config.toml
n_kv_head = 4
d_mlp = 256
norm_place = "pre"
positions = "rope"
attn_scale = 0.177
init = "normal"
init_std_qkv = 0.0735
init_std_down = 0.105
optimizer = "soap_variant"
lr = 0.00674
lr_mult_o = 1.28
lr_head = 0.0102
batch_tokens = 32768
doc_mask = false
dataset = "wikipedia_en"
Each number is 128 + 24 x the weight over its row's rms, rounded and kept within 0 to 255. Layers, rows and columns count from 0. Numbers have three digits each. The size before them is the row's rms in percent of the matrix's.

# layer 6 MLP down (transposed), 256x64, rms 0.105, rows 104-125, columns 0-63
089:119096157119132125116175131130129095135124136132143135162111110103147118106134149137150109135141079139114148154185114170190103146176107087140138141146089154129131082128108114086124133125122110
104:141075130161148098135126157086161124112137144118156159141174143107138169138126138151128171123134155158146136120129128157133122142164152107132117152086122132085106105131175163179137156128135120
086:149117131139139106103143084112144102104147110127134136136166098127140146131133116141155095116167154143140150130190118152117104111089075137112142155076148162103128112165139096163110111157145141
095:150108121126166161099083149119131095129130136110112121085152110129162127192126107126130114120092110164146124122126186107126153114119148138122120148147091115115121125148136176162095080122095116
100:158114139148108123124184100111129161095117116073163096159140111141103074144064098141147117115105164097138133108149132139141111124134140125111132151143164093098157120117117126142128134144161128
087:099108093144081131137110131108126086153106111160121114106104103142121128151073116123137081103178141132136120140107106121067094145142098121122135104117111098115124111155138120104117089091099126
116:109117113123107112115113134141166103138130140139127118108136137165166070137135149122166184092116149103120140100054131133093108066082159122148126124138121117114108114146126134139116148140144124
138:158135127118086089127094147115111169099126092089137130151117135121123163108103106111102102126152095155129110132137106127138152062135146147152142135090142134190139132143131094165106153105121129
084:105154086128115172127128085134150104126120163105121117115125155118129132144102114147120135116130074118143108122097145145157086108141129111118111143137094200100164145095155104095146154162144114
091:116157171132144122132157102159103123126128112151160157106120109135149162116103080137126142106133153156116179144078093147107112124083137148110149164171132133135120077136104169142123143125137108
090:127127153119123134158107136106096106146097101160151163130123090155139088135137132142104122132120115141151128096114058093105140139118101110116114102109077125108081170123102151136090143137163140
092:108135127092151160082092147142126146106155143106099154098158140114111133135096159150114138140135097120155132162129169181165118144134110133113139180174126133106152130102084158124141105139118120
097:108103152099129132151145118154166088128175152156122144151151130134181111115135151169140110145108174137122107143148132121149107144103152148121144094100107133172152122104095168151166112124095120
084:110107146116153139154153127136100095123115157134082123131086151153171064136107150117164105136117126096147128171128119144105130146123121147132092092160122095109116146149124100107141171176132117
100:113174137097124166066129083122089139097147135152133169118126160143107103099163115089118151139118093142123124125094113118148151149126142150162144124106155093122104154107139097123145093119117105
113:102124165095141080171158121126133159139142099085119121143097143096142092131150114088136151112120158158090134159155138095136148084135131139077105107096125106131117110085140119143111124138121124
077:115160154111057141107150137104139146112132126144147080080117159116160128084118099113102093148105131138119104129173103138157120133133101117181107132139109130130182112152146140135122111138121134
111:139113116150180146115132103113110145121117105112159100134141135086112132123113142098078080175112124157148143125157082081122119112148137138091143120163121155131146133139185142155147136105102128
087:112120122129156106146142112050090182121133083140116125129133126081127161156105111157146135154162099160132118128115119151100081135125107134112152139109097151103139159143131115141144108114128166
097:146142098146118164109123138128123073127090177107119129093125090132135103082095148124133125121125118161102101150105096144140115087108123153130115143102099162147121105106131100098140160138185128
087:141134154100112106096140100129148157154115129144130130136092156090160125162118129112154125124139119142142128117130141107125139122107157127127128117161168134091159140196119118093168193109182139
093:159086108156142095111125115178188112117144185128130131161133107139111152155075152129128110167113121117153127144145076145101103125135100166124157144138132150130132134115135143134135155134118166
# layer 6 MLP up, 256x64, rms 0.105, rows 105-125, columns 0-63
104:113138130153090157145127115089128127111116119105124155115122109064165191110126124137159144097188124122136154089134135096103144129127133085147177106123107130133115106123119100105132094137132103
106:084127137143128074117132115106152136128106073117107140129126143143168085154126089131132112119122107094096173116139148099121096105104135129110163146080131149091137149115148103146126082148118110
101:145133163112085132152127122101147137092108122125123132160136119212135114087179116106128118120092100127109123094127133109108099143119114155093140092110120128165122137128104118129149106082162129
094:126117162164135090138162131114123148116165076135100129142139150169106112134126120126137145098172149093152131132133140090180137118141091088133111093124144101159105145130099120082090127115147123
089:124118124103132069098134114081137108151146119109102133113102141152141103128099145091138113091123138123149182169137102132166113108110117164164157129134104128125115106132063131158153105117128104
116:120105117164163135144144111112134113111139120100070144114164112119108137168123110128149184115150102111139141054096156133150102091099124109133126123110122137094146138148104139138129161121137083
119:153180096110164156116145155127110148134135123123116164142132122137148150116146130134131136154176151153153165113110113109176147108135150089148086170126131141144173136142098112099173110117116093
110:075144132112100129099144090140119086148128146094146131138132068125111133138091100089151100139101082166135146115078106137138142139115163144165140124138134138136167128140140126146155088144118116
088:123111069094126082128133134117126132124145095098146140139120150152138162112134129091144156090127099080122155138128130129140137147127132129157143186154117130142120151083100138166159182160133141
097:131149104130117144102153139170113101127131126094127159148106105116139208124157093159131124100128113111141113112149151128179119062096148090132114142139151110124144123113122155154137132144097148
089:168102117117111147118152124116178110167168139144151139137107113142103113095142131088133107142100139103168127096175168092124141083122141127115105115092110162121106137127120087148111151107160114
103:102124129155131120121105119129120112138119077167116150094152156117090111098206100154150116118101148106112155132119168138143087155103150106150127167105096142133141135138114089102113121138124148
099:154182126138139157126179147067125091154148122112146121149135088106154144146114106124121139149103146141120111145106107095118134125166170159144112169084125127120135138087161143131118100096115135
106:116136165164047125155125145139145115154128187122115152145167111116171138171129144118123069097148128130120161124109138132149171130136119124152130140132107147134123125161167141131142101117135130
098:104070092104136080123089139097103139122140144150127119150111121105142118141105118132192117103111159110129159103116129128142158121146095102131139121165126193150125124115125142154141104091104146
083:112119117125124115127100133134132102139128113100108116156116098109129146123125151098132119092117112115065095108061102134086174120172110109133154120091111093117073114101127103108096135129130133
106:137162112098132111066145122097114136153173134133142155155125131093127145113143140105085140078146129121089144132152093125177135106121126107127111115102110132092170119147099112153080127113151124
097:136088132132098146148110109147105113097136137096091082124107142091124088134107121150142135116131123165148170144145140125163161132154147138147109171168118120165106150135111165172090148142118098
095:139114108135133131142134153157116122109131081169130114119094130150178104089144144133165114167120125100127141118136127156144144142148081085090133144162094113126120094121111135169109106143065122
089:118110141138178169171143137138146131128142124131124100127100140139099110091135120198103143141179138162090159135121110122130143130113140095102110137154111148150163108093104103125138127095133082
096:095126138133131154111124105108111136137178104150139138136163122148173106134132122162117098145117151157106118057105131102129152106115136053149115154154123135125143107125088143153161120130153154